Weights of a small transformer language model: vocabulary 2048, 4587 steps.
Each number is 500 + 40 x the weight over its row's rms, rounded and kept within 0 to 999. Layers, rows and columns count from 0. Numbers have three digits each. The size before them is the row's rms in percent of the matrix's.

# layer 3 MLP down (transposed), 256x64, rms 0.323, rows 132-238, columns 0-63
098:512539480473503517425536550542465446530478500534442473486482452513542468513483497480456512443529592506454527495461436439534488503540469493484527491520480471441459390482522570525577507586504501
093:524503474553518490474450516474434485500504506488486475512487487547496484518556549502563430405421531476450509506497541476443477526421590460474475543568508419476496489545475422542478495550489494
083:528479427551481450514484522379472500474509493499520539462428437495417539498507475467446484419491545489545455541469492491548516449570492498468505502559523447544505483522448502519472544500498427
118:480546530453534502466471494499491593467542556521388469485526499413477526394553461538484495480514510564512490513521501509472482533554496531487467511514515525502476545425503413463507439479468467
101:485544528484472458493443483438522539504503479500453514437507503525456496450474484543475547499473539451468478467496444534478455426469541539443409456447462490516627512469481536542425514534499481
120:486533512487466535571496498520520457499519423466455510589478471523514437564501437493478444610487414454449497581537484507569534508519525501438508529563515523494490513508472479519450473493485524
147:476532479490536501501515483495532492447504506499545469433558577513571459504522491485436486456474577534498518537545505524498596529584454543448460472509508543442435445436478527520574462493492513
089:517508511469578472473489447430547429446473455476460505485520436530550485458424455483553507533503481459494504461479475506521487538555561439479443552463459454546518596458529492558469485514506485
099:508508437479513453511460469537514515492477461451456512413503512484423475532544476449543535538470528508527438482498444561512497528439560436505512450539476487473450518578522440544580500499517422
104:508502512511467434573514474444573496513504523484570509542509475520509497425428484618549507524453585510525490512482486420490476461586543525541437510478477513523500506518452522442473520504508479
074:536470544601422537465457529499478501535452507438608534483473489473480520457489461432474486491452446516489488547493489502524504517496452389494523514541574512553488516502471545507487518567531507
122:478530517498520456419484584514502519499475550452390566525425540474466503478487501510499551548574472509520467443506522509501438550463520464475530514513533528463558529492511524497559429569544494
075:560490500499500469481486580506504461604496472551466541547495500437449502505492526530507457513593509529524513533460512489399496444461474509531475472496424552488470517530459478518409556487445484
101:482477589430401488446469531544531465450537563536436514503466513544491532583462484500525462532458500421450506530443480510505494552479547443437469519507529475482525531521524478560459519515498477
095:475498453522489529497543543410479486455504434518491516522446482487407552459412514498460474459482580493498540464492513438549468510550507549525480517506547517534534509449479495511472620462504539
084:524511521470518565463527546409431493534539488509486537498478463454444482478543436420506459441502511531484533497476516494464529510537487535505470501458451402508397541499423481525456460522493546
092:531522546496460512512497455463440505508529458469467566507496508498479469521456490554521563488504465451460489559501508422459574524502537514428564434490498442552540548504491581484516506491602561
136:518539457481473531454417473554482495531538449567493502433559529469514517449453488559554476501550457517541482487473474500475446510400510527487452486497510428449532554490511541467600523521530500
097:501481500528529535577472526469488608589535548544442499527546495510550470462487491437542542515459499492524570482476444473476491540457486575520449497504451455514516534516529535550477522559511423
084:515500498445557554523534482574459488582495551506484582469525541531555584535557538481422551478448466536445535560517516494501476511475483491455523480560479441487502435488486517477544469550507474
086:502451511515499532505487473458528586569502517426503420564535447487516444512471523617495503520487501517527420525476417511527509494525531491548537485544453484527496455541523534499502493523442417
081:500541514514465499503490489458532471579488498447591536512521481509481502457549477490490528481546575486492578585552555505523578521405506529515583490500489545514518473510532467551512494410489538
094:463508534552573472578495476458520508536542464450441534496501544521492447493482488508533553462507511440601463541445481571468541513535556502569550498509549543513503431544496439518496508504460450
123:500412531503517481458537502513522534412509537485465547558502480500460478559564418471493462509488493470550492463508545529625503467441508589501481518520448567531495539542486541484470491517478494
099:476477496482521522559455466525528519474456554461537493579479510516509501516471528414558560497498535451475492512509478464522448490511591489442454485499554555529610433579476506555498521544513499
106:500487526524445524527448482514518454493428453528430513558545560542505534451537466498456409533467525498486535481476427499546534529531448499475498502522496474520465444456442560540564551522581540
086:472498450509533495566477465415526526530533418473573530508507528506534537525481465565523508472567594507508519418449528497463516532453554540440486475585520479524504462471535544517488532454498531
079:548482465567360529462443566502535507480471470566514514483482484579457483481549557562520504520506498523513468514470503573506532456538535509470526419494489550473516506547453471543503500507441510
111:588538500540491525502529524502448547487470536487458491426504537478503485456507544484459430419520543508468535481502526394505461508503456462529475487528506461434471553488522561584449543514425504
084:487456436508529473569484506402437491545489454475505513518462436459472478523468515509466500392572518526506526484513468439477417449481490493487470420491502461485474487487487535468490512435420532
131:464529547546438564514457503435506546531529460458538489504521550502474496460485518473558541483555500531515475489478397416475543515477490447484423571509477460487485480551411469468493489437474482
101:529503532531538482526597441536506526510543495479500507475495455383505500467533516475521607475496537544481435483451498489533516452605534456434477483476527504584551536504512489495500494513514468
095:511515533477527477563538506542564460432461501432431517549492526539475516531514532464476514513490489529426469477529521502437458433430459459511499488487575426525559549544524449507441490513495576
117:484463473493541543530527550478458421467516527508590544507543470524436501535503589493474464496561470472480466470437539469522433549416564490488489480436532483425485484537522502516479464546495543
085:488454526482476465524548495531480507472498504477495566574465475482500469499462590507419467497513545502516562420483499552508538470510464534464514488516440447458414451378528549468485470505507524
120:506459513496502521488517605499475444488560525442524514534494435407532490466514443515551512529499529458506501575515470448495523498478490437505496457607503578601506535480469517534485497484536510
083:453529449481478500459574472526525480604440558522514473478500416509465460596486494477483523497525496438460523497495503450459508433489499471532497587520447433493522560489565454488511528504511537
113:467449560473533527471469444523529524463458516488532539453540625429564557546568501433529575442417543521495492470469475467476474483508527493478489466498479534502490503508448502469552528516517495
097:491515480565512465523482574458516515518471399534550568446528472559458475443468521475521476517449548529529561474437450457538497510505475482481462507494418555512455526461552549424520517475514479
075:523475500512437466514506504390520501459492462454536544525436523494508545466493521459490533533524473448482558429450477481389486534469476592454534498491486526508431504533531506495575501522544454
130:502569531479560538520509486535540501554502537522507430457547561509492559447557456525505529426492506469580522524447480508470480483468459538472481509529605407512524564466521487531497553520463485
088:506547456446501491466526509501522540487482549503501454481536514546537509591408481526491479526437497504508532545506438589554453542502495471482514513502475494462537495426546595429551551560484485
111:470494546472521474439505553516428454440503576451478557566516581517498505550508512511517502500563485494467486538565481526512471480466464506476525530468466483497583487501556442557451479571524586
087:439470487448548472475500598520508548431473499528520427494484496561598537511505550479512533454494539510452497472531527516535539479503559402491542556497597519487477481518533514560528492502526491
136:553461548484459497492481480551542490497489514532405514514492523532494447439473461524523489535403425465481527497510492491457615565533450519524491502515440523579483525497510463468511424529543473
078:489552477515510506417463529513510480462427476495500601496557505449439510489467599488454494500527561466424515522490453527514464471504441438512503472479548518535530454493545501496546526483592459
090:431546486500487531511523536465494508482497558547511439480511524539476557530515504460549533490467454470482492512526521496479446503421420517433524558556481433451524518470468434535401471518438435
113:493544503516515510504533407490463538582577500473545528498521457522584499516511499477452482436502528601526570447507560464481445490487464584569438486501483514495467469508494502483543511524468456
095:554477618486575481457436554496507506523440424531473470497482493521508447482502587432488452498552509545538538441509477569510480518486508513490494487505467473407496457540462530509443494522487496
098:490476531537519490486500404475492546512501456488544496553504501509523510535487464569477540521538534440439489490509358507564463572480498527484536477494487531520533558429444445477535547447524521
097:518523561444465593491482489426493571556459466497498480462458478539420477524533463492425453445479492461459488510449535513508502464516494580519458524435481570477477504458539444499501529565518490
098:445490509457465489509494452447502523460499495473506557483541517506491445516476461462497394523572512536382549543534528494511453545483551478481489566497449564556505503521544546480566526476554467
104:542512540458476462517506363472582518507492519418550476476449472465535519514516510461532483511508500504479527515509484446471614450442415484528475479475457475486453491514580492476489521485520497
085:421493535478543525511519545447495397532459528492577528555490490570483472576507526425474440509497525524473454527594541528498495497479464515424471469495509515525536456471541466525542476550535499
098:510503446467501503498488487507467521547564476463473568521430573464470462488541493557497480522581432464487511520464464477513501470440536440535494468507503544471520399452512553579433458547497529
102:497598495448407496508501474422554506489514452583511506488557476560524487595468501517520508472608459526533508556488519516504483522547505462521491500482491554526487499492465446431480526480443498
075:527471449462543556491467447566510408552498489506464469458490407510499478506488503511582511554447460483448556542498372498530522452497527492571495509459483478521484488445482503490526506500534457
082:564514477467472505505462511546519528542424502507422470563512504552534495567500551503561496459520499488466489502494437466570545498494487453504516491468492379429529502453448464475504577450516540
104:510508522458492566533506561487517489507475524513529493470500508526414550501578493416533500599535494521520577440479484469567459483484445462538519480508482417494459456449518465486444519459523435
103:523448483450452503477515506578483550416494488522486492492448427543534452427494450482512453522445485447522482487445508464454469520571479462491436530519544566537456517513412516513485541437526509
121:544545494470523441437478564521490541501527503586516445483543539612452457484465495501516497478509469500544499524488584475443484516527533448531446479507492497466575546551548495497510581439508477
102:538524462567473534453446491439430552491481524511522472491523507502496439497479518478503432443491462546470508493488481520443455509499537506464450519515468487409459502500425482517609391479542508
092:464577546535472470482523398545509502452465530433497484532433484488506486546475453491424506488531528524426447484514470395435481500499455426569485500429489502519511512510459487463517504502477521
065:592501491535495491530510560535520466452515473553488482519462462502438498473554482458565466490485466449527486523528581538482517493536519567542542509566435533544502517440468546444560511561429463
108:530491401488599482445510471509511428478546539433492456535479518489450478542455471495505493482569501428547504488523513536518515510498490502520526471511437540530471540402524495542459458449458576
093:477530446537498465508492562531500512488533405516501531490528457442495451470477453484496497526611528529594475496569580450450525452551485564545509497486500492586512469490513530446496509481476513
133:495457525458490475521495422427553436631500509533521441450492493544494526480530490463472494530380480529538500539481492556463496463534476514554498479472557537549489529533471471459513466527484474
090:510519463441407521555480510509543463511454536573506439473495464575510490526474499527530419469440526506502428543517534438476457549577539510538538485503558443487485509518570488519511488444540519
094:605531544459482483480545506517509484568450491562415528532505495568535515557496574503522478477512438514554422525464540501481464502482447485469537489530472520487534526491474416452444548522468468
122:514520542424486518498505499490507519432463520512548538528489540547545489474561475506460552491556518504447501609438520526499505502482409494511470510507516512363495519559514496547517450436469505
103:469468589493450499461534505526534436421503544526518516541469606515499553454511507463441465470504508480530401557453472476549545510517533495500475510538505528471507497553448491456505447553562471
106:463522491425620435472482488539479470504482426488437536458495529516466508453564489477471512513550448486515443537506473521512470540500531557461541404529520387517503508515530516493499486501529531
105:488555475492465568481470514489503541499503602519568443480489528538545521502521475506455504453467490488490536507474553520478553456510433498549492560458532509460450509563492448490506507515498347
071:600581521482439475509489551559498573476494517479498515426535507470487509500482491491477540542529508440471473449471532438467495571448539527421530485484484456428537503503605482523508488498505537
109:447506449515439499536454524529509482477456501442486467471447473538570532552533492480487421540405465519499426470524508480510490516463472567481501529561541549441584459475505462540457468535503450
103:594491473452437498470512564508535520528538526540540401483521525521558498538561568507539493486515471565534563485455536563505521490547454471512517514482487498431527489466511424555510494559551493
095:473506489486633481541501509470512491507506527508544473529513400417482550459463468593439499477480532507476441510479479470520469434479505514486480425550511527547466505505439546447450497467494502
077:501477554505459470493551590439445503513485484550510485528489564435470428465500541551517443511594517509445527554463433495507478558458545517486514515543494493474488491475537495430533423538458480
093:510555488510486566530555535429525496582453528509499495501471501496548511515449492449475559431495478495442471557477497568498496570500525530534499541547475532464475540462431450466456464558456411
106:503486520473473552552488489509472545538526519436474487494584464468635528483487516567495401498583526477555554503514558503491488533495455453497487563488474480527533430504524538476518465478470480
096:486496531505455492471485601546558509521521412513538495503470475521458517542509529534570514523600465548524512511477536537494527586473518511559541571588467494499496500437522508529477431489534526
085:510510538458520492470504462436510519453387554547543573527513611489498480502533579506514511540471526513508509551531577483404548493509522510493547467452501525456511528486529543509478506527525439
087:474535488535485502477464446602493551497521459535512529373528579481560469540540444421492542488478491480489464535508468494535418540487520503536503480477457488481553572511512501480478459514548463
089:478509526547522552554545457452434534481501561469548492529484528520645444545524520524520468490444497528480522522537449482464553480498507390537500525494489493446507468541488552475514469553481483
122:504552529518572501495508466514499538545541505516457501511420480501467531443520525565541503493481539429492489470474511606446443471497501503466481470458515519517466432417479507444520385511545535
127:445471532423494373568489455490476493475575422533515464537546465495426523453527484483487517475437495487569501487486489488443500484513449493518479490450534567544484538520503525512466482425474503
078:558554491498524490492552516494538585595418513502507580470489489445485512482430546457506508485498485500523509466567460472477443531549540484412454541473496489539513438563523504442463512478477532
087:505511528422445412501521532517547506559523506414494505472499519509513498543512547575587506465497479503501461510435536535494466528522511530481517559414537399505527537500483503540531568442502472
079:484506489505498470440531499392576496420459446518526584515490507504511476544427504523474455523487510488537502510554498518545430474533550410462503463508554426494505506500509434538465519549545490
097:491446515470474565511537513480502520439510502463526553459415444449459535425456502498568414474482559483473492588538509544443452547544503531480495463458446499525467547512531540508463511543466487
132:448568466504455487491495468577493564493566509531477460513536531519558532520574434463509466519473567536553472509446486514501585514495491469514488514528509540448468447472478467480524470466464619
092:561500548503496449527522546480512467459437489524474494560522490481514404567443538476513521569552489536511576476526516491497489414533508459511428550522561550475411467519540526519513478519450510
090:460510513526541430512499569418482533477511471520537516443480491405481485509502467475504534436596465500465500512476558541496499497452457533453392476478485490424481516497515526455490485488423451
121:489573498508436475480567457545516425586411475532469484501488522516523537500513463484519510501484463522521485468494585536546570521487541459476493531522537557522485601514512494500470464494397497
082:471515457440494491520531562478482471522478453450432532512509466491520463444428521511478485413498541467487400507538457510496500516562547468468494498431454407468563413486517532475481493493470471
118:470491517527525449473474413524514442469412462503460600446494534605486506528471424492511545538544479486539457504547481489536527505475457556489528516476482497501535510399476451541484520513487488
096:540496499401471470479489516522511549485535477489478478472490559504515407506547513473498435528468490598507498591508554521426481541521475537548489453488524506467487488504586464462505511545462409
095:478530501526459528465462503533467478420544571455415438530487559478544500456516502481542477469518472456513482522482511426429512506570558486421529507482511426513479537472556547451536504509482567
109:510438515482573524559497464452490447519521416540521555489554513496548457491484506519399575469538551560487503537480520525469435463503471566499534505525509554539545514534514438472450535517486443
079:570475517509441495485581504436555506504485437490543452516513479433490496517407467531508495468622534504407444477533496493500515482529494454521516474481523475463496454570472538542506532496478448
092:469498532456544480529557559503462484514493459477473469565441499503463431516479535563486422526504482404440447547568501442518538467473494577498521478465503449510461449532518574495489543501459527
088:529506441512530509586452525536509591542488435503496510425476421548442525477483480468511508542540547523569489548621485553450524495490496478467514474459479510560509504503472549495533505496459528
088:535536469541484490513558546539491436487472490504445490458537537560502505553520541553482521477648504554513456481469572543521413468546498482524486549453548518484495478481489472503455512527437522
114:503415450538532461544547481529487544493484523535547501585456519496484498566469464468435459499445425533505459447523557500551523529478507503554540572480467579499483539450505568515504504482564482
103:530465518554498509477574488494449454540544597474460502557553451477611490498492438462496508501513528510489558541495448485512543477531506505471461465441498461437444541528443467463516537551448491
086:433463548504529518531428517586462502508498508481550498504507521522587538499460426494535498421448451496554430500551465522518500467464523408466551548537507486530456560508527512463444472487531504
096:484531450569562455542528494494479529571484497503499462468500418534467493545578551471491491443551448500508456514516530518485472461561548520563493529489493482486431510432504516556527571565436458
# layer 3 MLP up, 256x64, rms 0.21, rows 133-239, columns 0-63
093:589446478507546500590506497510504486485476534547532478456553441514531553519437545468507526540440431532577504429578541503433514464459473517518512511484490544513517488434472549488511487443495536
091:553511514463513558513437466615484523558468552520526528528500500547543561501509500571521538513513480497437550509515547461476520583555503496558493569472439527473535521514544507551574470529484522
079:445526419482526481487484588439488531471526488537517434552501489480502537447615562504447520482503477468535508553496533563496487483476492506468497501537468496460481539442500381501497506474434517
096:519488474576457436507534547519514522534507535495554503511477494436473544499564564439525451536481489571562537496493514519546570534497418502453583496581512524503403494501487477499501491488530547
108:506475510526472475416478539528449461485493568524534488527574543530428500523456569413533505529456533539516452499558530557520518480493499518518501475537493570555600486501508421508484526539484549
117:464472407505554497521466425518526459504493521467457456485527497472517552506485471500495421490495519459495467509534603552535507536566409529459527495500472520534430527457471565524481422483543533
115:477482492546486476532496592568477603520591510507571513539516565500484518526534510536457481485486548534529480574558552515495558538474521514526537476517478548493524414539479458449508526539540508
108:554484532553544523446505518501490566441563566600550509553502518466518563525527538510447480504481516520526582592490516508485509520575489499443477459500588480480507508473470519492450507489519555
099:544555512469544482450484407435446530456533463499491533538546506529488515460596501495543519479537445497482527528465436496495562492529495501551458508425529509492459571553411495548539479527480519
087:492539466469566448534483457501519529497554463558474426523536491560549487514482558555536587491557576469568489474514490459477537468517524523577472509483466497465499475486574494518485559439460449
106:502476452520472489414520495500422489480545542497494532449503446530459518554416449484553493561405529539498468431492561505517541456525474476475460526501551521580455506524518492540451562522521516
077:428486540499531536492470483470461563481523522461462564479522501561581531511528524583521502494501484540461549478526478554556515544497527492496567560553555443576501488494558471514547469576470545
118:466582524514542516455542508548472495490442583480531494508518537552532509421529470463481441510433514445450394509537564526525510484493508523565540499487517519525493561518460502517588488532551494
105:515533510466507498523525473511501577484467525513522475571500465561606512502626526550487477552547458515503548537494526545528495498502564471482484539525493547407446521513521471454567452492493531
094:511529415498483473588487486580605506504479542536507476498506513546560524518506500583466526470497439440499495528454527511537475478520494541513529536536439550438521468407522534543546514503512539
090:506445513521493543543508492578561489458472493513502449541532472597495548568500473471544511506490564509502463418534485601502452496498485536544477538470483521501579482482525532513505428559488427
129:470530507491484502514465520513491501516581545462456511482580583462487550509443502590479557567438495507577497501449454479506442508466496533457467517465561451528560485532483525495460523494539580
102:513538521506565496417502442494435465454546519406516516567528526520499496469550530533522420462558479546495434581552508540531565496560500513523492503514548495537541493502508469488536496545436535
087:515491547518471466487421510476545522521495489499558457502464445550474498420424523451522503524477558473534560469573540518581549510536480506501456486461546450433483502531434412554482515476491509
102:467576547541477460594515570522473486468530503550513586500500568544539552498548531508477576505510560493498595532535547503518523536470473521471501536540536456487534503486475442493540517467543557
086:499459481478488505524558531564481488503520495555506494550532480513519469568468530502509494580476474536513470456504456443492429484482526489567389532474491561445526512572509482488563549575511416
099:524434454492463504457445580472499462448514532570534444486561475491530524528510555492439508544532525573502553489518556446533433479505470501473449479503471489424510593447523532506459484518547513
107:442530544470545509514444425500540555433545487467489503460499567512460460480552523405522475469480432536588480475546493543511553515439522528485480460502465506542509513504503427507579518530488461
095:429496442527488521537578468438515459539531547448493509460420550414470511495501497513433523434479467491552477434523498533541597446498434540508502459506476515542478505491509476470547456517527492
113:450513507504506419461538552516477454495564513512485532493589401469460469546425503534513616525487523523535501510450496509530466496457534437461468505501576525503526487509533482493499507455428543
102:584544569507462491507516548537480523434510563537450582517544501509542509480508533452547563506541484493488515579476463447554526554500521549532491522466502561502555508597479507499562480535466489
094:477512490411642546477536430484476471533527531494494458514548523514509548567491472471487502401514533487458467478530482456483447496507525485535435559504468442498537506537489476477461535509499431
105:529487482480471508492487505500465456494517509452550524534533592425481535447563471400496482481458509552510460558446486466433517514484480515453508420470453492558537488534483500547418499510577467
103:494490489502514500466492500629526484503485571446490499496560590568487457508462469497523520584481458475472444549543499578537518494479489491488539529507479492521608483526548498557544487528541482
110:486540555459569487430463471490504515484536549418497508553509517446477510448538505463565523515529566483433503521486482515493485551506490529518515550482496429502541568587551427544459473507487577
094:515531467553488544451490530444446497497518559501524437530586531629524498500527528515482523540549533490500516534533508510535479511458455522500497518508479585520480502536502523565486582545435579
101:542570592516525482499475451506509508488484477423523579535501470490502560512486524456483586463448506438469490500484528434530443510539511571476491503469444549491500514486387509503487509432458488
123:556548470512399569523486567563575474542517515481475583494541481489508504484516523499493518574516503485514516512456530493535550562455482573529474465511503614433534517451492479539490516503489505
105:511577495543543534472486535408519539535551483566532416464536530536521519490552489498549524438527468520495462515525500440432487494524527405551487473468566516496547537526476442492512528492424497
098:537486476544437503480477514433507481525498559489484477487571487512484506538451609497548530550442473496462515509450441472502503520516476439549447436508487524509556507491473401489473601465454521
077:560472467556489499536491530458429526431525514482486457520531583556499542441547518511509496439506515568518466539511546566452572518576448460478526442430502506485467446503484545528514491551523493
096:514444495476448498466480497472502468475459554427516468541488520561472544549406515493495526508377570505508440478453532503480450454473486482511483496476431565521526466548546477551445531480537480
115:457469503505493522475542484425512456474530521481429567535519526435460481395545495468506524503513497497400458475493516410479513457566552523458477490546438495486549550552504498511504474569474498
077:526532480508531510479541567556489442499489545517522493468507479484468521547546475514534493514478523527570502586587599481556478467539507457580476529530531446498562516474445524585453500508533541
120:492520484484525474569510451549563564499522481465497556489518534552538569547552474493484489452487521445525426569511513559491473528535518566501535494530535553545585494456516443436472430460511504
095:500431571476467527473437460515521458494502484557502540504503522514500506434583485502531534526566496504512522431416567447439572477480554552497530505541486528433528501530509452551434511542509478
106:417469467555503468446554532489440444460507537522535488512510548558462559535489507461506517519476453486492433514573547506408451509463508551570424472495483511520517469523518477506498536446565449
098:408518502496422485487437496459502474501527460407484595449524526487469505430546520495499486460451487520500511565498474489474544510483503466469496481462433440491540499539472526432407509569483503
124:431550501462500511478508446563476408467419560480513444494494517471414496506509471555511467493459488525474422497532514516522526517511544560530510530527512516550532532464563492419542447476557449
100:540453499519463475596563499536513548526515500491539463526470479548565481486508425524534467502512442544584518496541519480568568518464583536513530529519519562450483545473482519500538514552437547
103:496388480541552513451439441546461457468560472524480471538557535525513429465521517503434514466542479559551494483455440518453520492511554467551472457487530504520503425494546541538557500514478482
094:471559474494453459550469463491527536558523452480477545536561455513525489496468512488524511469440530533613528540531385472490516505484530477474507555467478518492511507564467428484492574475435540
091:471500494553521538542528462440495533450479613538520468548471517526466491492530457500458457509517410495508482540515437500565533564522442495450593564523492472520521511522511482414480453526509521
112:524535468421490494474490532464449506546529536486461431502553463533513470518466643537525501537418487493469527483447458517538454509537433498552472538456521479434499472497536457457496493494436498
099:463469568501479503507451517566511462524538491565538519487505517451491535451421502482505491582486485491543553504511500519545467561469480559496505523475556540406465549534448568477465407475552516
110:549512489521565488512488547527484533533504498549507386575518462520602528524543594521484576491472490503577505487451504449474542461521480484551489503503495495469481479442469493538417540505471516
106:442466483483522490452492563466563511550515473473441546480529584418521524488528442465462511582517485474461408482480474508473502558456475552512575506502502547494499547482518430507454561465474508
086:531526432541518462450527464447443535471537512485427491494527582386576494486563517512553519441488483508519453501478426484515546488471543521512488552547461525539494474537468546479531517549456483
094:468478507514533468491550481503529468564496546428454489555516573511562483510601456538511527541506461454463470460471457507521583495503516488493570527388477537579526529542478471482486498536486490
098:566512497529586576495523498562486522510524556440502571554521478502521509464572507434528540523502518509487453552511496463488509551484545494578451494527514478395472546555489443522525473499472443
088:468493561501516461505520457484396587479507507464492603564512533522473533450526463537464519493533571575511485518530564528474543534466510498437476530524490498463528490565486550481429507488526549
099:492528500523592499480575441475536459492514528494581442489518475562555479458472506531450480516497486570533563523562527550474481471533509471507468518550517554555458492542586528540567476549496476
102:509474539491519488509489493529525449506522495524502490490484491526435503524513427503418407419475483491500363464550543505459542535516490514546517577466497539578555486506571518474463478491462509
109:432487577512539544502493425511486462507505563489494613489538554459512499554498486433435502524442465503536511489480485436416476560531516501438526464486437467486516559536471546507484480515536487
103:540514470478451503535487491545508492499558476517542517565488472455509503521459466479494558477491606522469486495533528472470483502466515588538462556444467580493602467524503452542430551459436489
102:421427515433457475502455506484541494461528445506481433483526512484482527534496492497502556513547545524545517441532531486502577460500436500533560492513490486579521493503551482458409601512454477
114:509458439552545522529481608456495469534613481542492486516552477484509476462552506526517528490526549464556552557516524534571587452488505521439464475590479503468501475494518505534493520495490512
064:449483569489524534521497456480532533558525502473503546512570555474565486541515578498547569557536554528531531493471432509481490579441534453474530516462531527465517578552487498560451499509470536
103:519455524511539477479501472619559479500430544541524534484476518464462497456479522502416410511437484445551459451472520469504541539525457510487519493503480530430465502506439455496442464486560542
101:509485497496542469473519476578504411445491524494506533536471514462414443440462426417455481524495440506483460550545467500480445551520459514531520500420527479484540523524529532530481441467528565
111:406475494486533533513553436445509526509512497509453553446530532449528521477525488429475537480521431612531497519516571529496430519516562518499562548533505563577488529507455491512498505511465514
096:539515485583568466484502452458493511477528431444492527543524548480488492481560521476471578501533542559517560461520467595531503425454461474484469519541470539503481463490472466484451557552438529
095:426552478519467504545497561455464507486579549476573494514541458462528522527498491508469476492490511495478591499508489475563428500472514418531450513461607446407469515508503498496492484510485553
111:536513553560536535435538455500472489467491524418421513449488500492512523441503504468489492487521428481475454466562523526527531594528592512561455418499510554503535473506477471517551489458471476
095:480510431495585526513478452471486491476476484456484484542557441450516457530520466576545511483449427515508585478531507471490452475542458429513594545480497496526450527524534499535443548488438512
134:547535455489522404488467543522482476438503498477554430569524414499462454473495519543513559551479479513472503443534479464508461519480545453546448533471491505555543548569557494535481563477470538
111:493486516520436446479529540467493477522535487482517462548602474483505482493442548458527543545515520545553527495544540438483481528476473506504409486551484464539566531500531511587452546405493546
079:479454469522611516438534445477472434518470485488456467532502491536481468458475509488499489454457505550567498531506536583471555445551480414502522472512493509541456480473384522477482512533472523
097:449481496503531495508558491448465451571470603476530443538480487463472509457550470518490467411497568523485438495459487496539472472438446424493517491459517494498465471512412479504434464508492553
111:458433508483484476510427450539554540516510492456427586454477512482432494424539467462410545543521487498539436492465521444501428532442479524466509474438477533504533520466478500514503456532529495
104:520487518575482487487527453459486487507477485474535549542504508458503480438590511438473526510556532475464603473484526443476510437542497465458487467469463521413485525466514412492494432477448558
083:504538487488614585443472465499505535517526512509471531444578506519468558528510460471490537478500524538545479502442568488481474431483455496533545517477436526526583471513448522570488546483520452
106:533495500554408454539497531574531509510485499503469447488484529472461572483445481497512594534508438435543448448580473435517561491507517573469480452483477588491498520470512490483496515485475479
095:526463513505541465493463474554561526505522543564550524523432548476504485513612483520432527507418473465472445505465503523557540528552558498515454504553526473431471559515550473484510497516572510
108:472438458562517508531460510418431468535507548481509524465608467514503440474457587463499541518408499498538558480525524463444434455501478502478522478472509521530505490504468500510489593498472481
097:505489456549473433541437533555490503588554513532460520448480452533529484465520514483433491506523517569429509505492513547598466500498420513504467501547524527483445473581497483512499468527492583
096:590524528591481518547485549504495487473523534447506533503519437518426497503498552486522484502518493546524494505566510522444525526513534591548454519502484599431516447510474481546582509479445524
090:499510471465465462437497539512562482501531510533439472502524492489402556464531551475464510507567437457556483519489546432545428545576482545475495530500484450541567515518558453466459550507503502
100:503523491607509496440591569479506511466467559532477486487560553533549577513577494522457527499529502519477529509516547546482558495466454524503529525502486604516474504485421483475523463551491506
107:504513489494475427508505466487408551449538497473521474482533497555526554535501507516584549471458454489490532493568498555429520421501513449582481578481500529588533491490561515494476480475471473
090:493515475492503523543471491491442447523531520509469469531482509518514444505583528557518512494492604543454586537480533506517500475523513492594441415555531490495522573496476485584509487553557534
101:480448472589494529534483535527461483461548537513468473518473513567478565459469486456464514493481502516545502537524445511523579521480519454452570496550482555478504436509510513471511512603570590
102:528511503507530526553487478576501517568477563586566509549550527558553592546510562523541552517488479483512532544509502510487484536477563507530487561520431555513548522533493546499507553459527555
097:496507493550516464436424497485487504496521457582515459527601571548540462513555483491402567541566473478553528427480498464519557501483423499513497490532541490487513478534504524470472502458536502
084:499534450527450467535518518570552474518581476571527475493506524502557536529490527478584544500525504505566481528537516550509540487478526457505456545536521547451508455505459359492491509468483559
095:454519472508489541493528409553497515504517568519479477518521519577469584482498491476489493402510485503496449597449603533465504538496502454471515454460434478491492486493456488469488476507549427
106:509525459527468530542480475490487490522453498478442468548583462612520438512515535509518518484472494528499505528481426441419509501422446441547485492509496535474439431477428448523497506520551528
112:439512500511535490437499459482515473573479461506476461505522480456514464463519530462559534542491456484467588454493446591547554505487498469494432526464511491576490500568504443460451489487404532
093:564485571506526592539513459555551474519450545492496496472495548565542537540568496450472535530512592484520540509498553530479475447520451500483545504554519547525534554462501471586494487507506558
101:512456453543495495427438473507458491497530483453475541482494436513491525527444486476501464545530530594558485438553521537553580447475489501512457479500486561491476511450490404489453484537478581
101:447555432546524533524570486472425476540515509485497487549554404497548531494508453549516555416530490496446476443520462466533483473423468417489497548536459505514510506478466496489539503483493566
101:526467422502449480569521480472527466529484433533550513492532455522519489522457509524491495453493490505496509474535488511544508454518471552592405502464511497436485429424527411538545467475501421
103:429447427516536471554582462473459558519521539449518520530529500477485522530522504476417458433465422508508517500557532495531535429497504490502521509460446536467495500450435477488574467520433476
098:416446474506506525485516472521533464530452520469526481457506501495475481515526526508503422407489541540493527474512580502543425507522485569558549498549473444535487491481533490494393458466516590
102:529453500567491506515500510550509478528497545525554564441522511551485535521513489475522537542505597587537537497539579543471449531546448483519492493502483472536553484507590424566502566492515487
090:435476483542431521480531537551451472527492603430471483508497434479499473524516510502518552558432615519528483472529486550485493543484475508488561530471533447519522473547516480502480560520555558
104:483490566455413493482426572434507594496516493481515502546539535482521482507503515402510574525481487515452558514477448463498549501471483531532494453461457469535541496562445424522503496486470479
099:490456478502532510490513526527505487461480544570503470538551435501572492517521527501514488509455464529486466471518494483538476507585471440496501674523490451568458570479502527498492545548473485
105:495501542468560473465505496513472457524488580444523493528514480523457516491452473469506479557451536519557494510501490504478464464402360502501484478587505538486519493519515531565397511469485525
102:554476497556499470468539513472527497495512509573457518508561468501462447434555539465444525514568491426490573507443523483512504501557476576565464503518456488433430497534431470483544526555499519
102:520518597482491538473479456493537440467468522519518550515549519513532504503416464512485499525460524511492578506426453510434529516450427463505477448555553467528525451570422476514496465450522547
104:478498548479513537521501425503499450465525506454511559558499513562451468421506553535475522477454466500496523534539501529505566608525522557515528543579539522517481477534414519481471455464570485